config.toml
num_hidden_layers = 8
hidden_size = 64
num_attention_heads = 2
num_key_value_heads = 2
head_dim = 32
intermediate_size = 128
vocab_size = 1074
hidden_act = "gelu"
norm = "layernorm"
norm_place = "pre"
norm_eps = 1e-05
positions = "rope"
rope_theta = 10000.0
rope_fraction = 0.25
qk_norm = false
attn_scale = 0.177
bias = "all"
tie_word_embeddings = true
parallel_block = true
init = "normal"
init_std_qkv = 0.0806
init_std_o = 0.0
init_std_up = 0.0806
init_std_down = 0.0
optimizer = "adam_variant"
learning_rate = 0.00322
beta1 = 0.9
beta2 = 0.98
weight_decay = 0.0
lr_head = 0.0177
max_grad_norm = 1.0
warmup_steps = 208
schedule = "wsd"
decay_fraction = 1.0
decay_shape = "sqrt"
final_lr_fraction = 0.0
batch_tokens = 32768
max_seq_len = 1024
doc_mask = true
train_tokens = 139000000
max_steps = 4242
dataset = "wikipedia_en"
Each number is 128 + 24 x the weight over its row's rms, rounded and kept within 0 to 255. Layers, rows and columns count from 0. Numbers have three digits each. The size before them is the row's rms in percent of the matrix's.

# layer 5 attention value, 64x64, rms 0.112, rows 0-63, columns 32-63
072:158128155137124164136127120109180113103129066146098120102111097124118114151138140120087089158137
075:180154102133109096114122123144171124143105113138119126135136151077152101134099101173083093117129
077:135144124108137129141065117126144173084138126128091111108105155154144143120170167156113149109151
081:139110127169117131108133137097120134135103148138121157139094122138094123160108111139118147140108
061:093132134116120134128122122116158095129113114104105133126129145043116109146132155094132158110106
076:111156127161168131106095115104147127115114134125138158086142133134149120159115132099115130162110
068:096170142102138102148107133101093142112134144106120117134156105136134103117135131127105162131077
069:128141086159107128147129162127174120110114087155128166138134145118129119117112156137136116134117
072:143108169147130173092099152160142122116123103087149126119181112129175125120092136118107200154121
065:094129127149097078102098121134151126123185104120099132143146126184101097150156116096141104150138
085:132177149128099125097129122094147112122139169091114164117103111156138177106174114153132139089124
079:138138139096155119120097141150170159122098089119145105135123083118150154142158107088106113161136
069:108107124115120129100142119149116135150100148093105142124107132163122098170090119108156117108119
075:178123106113152114106134121085115079173103102118093150104157124154105173144126093135134152144099
074:106165099117114108124127094076156129178106109167126125152168151134098108092127141141160133092128
076:112137147117103151150130148112128199099134099118110135117115140111120094143167114117119164146121
084:134133158154100105171125116121154127129129096181113130115139127164118129187110148120108144072099
074:122154122075133133119119101174167154112131088134096126191125102130116130151145138082092147117154
072:146136112136147121100171097094118138162126110124130144112108150114142150099127148085113137143148
081:174172091112090127097154105169130138110177132155156149123101140129103148112132142133094107122135
078:143116154121131099128111124102130117116083187127131132113132128132147149159069143131130153112146
073:153146153139118114119143126151168129147082177121135092106134150148095142148145132145125119164075
082:155135132155094143148112131119127157125102147127102123122131102126106101177097112102103125149131
071:120093137131074153112128138125126124115171139150115140130157102110093116118156123140136114148133
071:165125070147149140122148112131122114096121126156104094127120129114163156135146075117122111120069
071:145114132165102152119140111105084103147113109103143108114091090098097115130156170173100134117124
067:122145139152133191123089107153117091115155106133122125154155137133154162126136143153154126133142
078:131141117112096121110105122081094125127135134168136133107127173143140106087125134136141102132117
081:126159127156139121066135107167131126074103185139106162128136136099118150113124137104151153138108
081:169155146135099122164091165142130116111155142128128116121094099151133109102155131102152093109144
073:115092143128179101111129127146164149140114118138110113149154139104140142137141110200187101150115
084:142098126165127127152147112129126136128110144127115107141159157124144137168125097134128133150150
128:129122131196109121146121124135101165128116108161120118155115106114137127153115170134096114107127
120:137109150140094119130145157172144119128133131084157149108161130105136131128147147126127156123131
121:153166147125122141113125155102078104166087129103167171130113128176109127115128146123115119141096
118:110126111093156144149140162143116136119124125072160183143130118096176131184115095142101127133117
120:124132132123124162127111173164141152088074150112163128136146144137099113141168131140145142112090
111:115141111091123113142135140105134183135155087153139130169146117124133132119120141150138111086141
126:117079161105160136127143152115128142101134115128123115123144135156118137103125128143087117095140
128:140142162138161119166132124122112125123200078131139111127112116130160056150126141098143132149103
114:170131135140072143122151127133224129126088058120159122122111142101115165139140141116141099138134
123:155170113131109151108140120150126139123163092140150143086127106139128141100093122149157135190161
117:134122149126128136163140156120120150127093106121142091113109111113128074111157131131061118151152
125:110117114201145132119139135156129138170151118078098087132141138165094125106150148122104124172112
109:095098145164106134138133093132125109173138135139104199124145099147116150092118108133143103107145
118:151140133131097089119104154148108137107138105147121151158123155121139108116093159113133106105134
125:135108105141076136086114124091083111135116096079143155119107125153129087158142133099151137161174
120:160149095121118098127136113082137105157160143139138108137125178099109127087180104112100122129121
120:140123113135137137091146112140078108139122140130139119126143150085115161166139182126096101166103
125:117119118132127131105191122102129136156112116152101166134161136109140102122128180128123164122129
115:118160117092155123155126118118163059126102132109178131138138132171133125128109164122089126119165
124:115166158155105142079130136091142111079138129133093119098114140093154130130093131114106107142129
117:126163113130128132120152136169105162102102125137164121106122124109097133118106136134133156142137
125:175120130127135128122140151062120184086150100128112159106172155114155151121160126125126127081146
124:121117114112162139135119122182158100116141119122090129120077098113127126116151166124180163127103
119:128134132115128115116114119136112138142084156151147110135105114174142160113133160120091151138132
115:113149140139133131138122100113123124121147154152097177092124131124107108156140196117138095135105
118:152091131114096101144119142125086059113087122137125143156153122118129121117136153161155095177128
115:157120156113076155118096123153119156135186122126123119119158100129107158122106131166080112173098
114:127136135108140113120134126067143168183158133119130126120130141111141120123135185161150168133157
124:118141148134100137156147108175091131089155136133152140136124114191103113115171123137145139131132
112:115120142151130173128168146066136139131133127167152143118097132086097095117133084113151126126091
124:136128129106142119134122122161118091159128071112129102120133143104139083072133129160085103102140
116:175106110115160120132133155156118149145175125135132150149137131132138129118104144089141111133112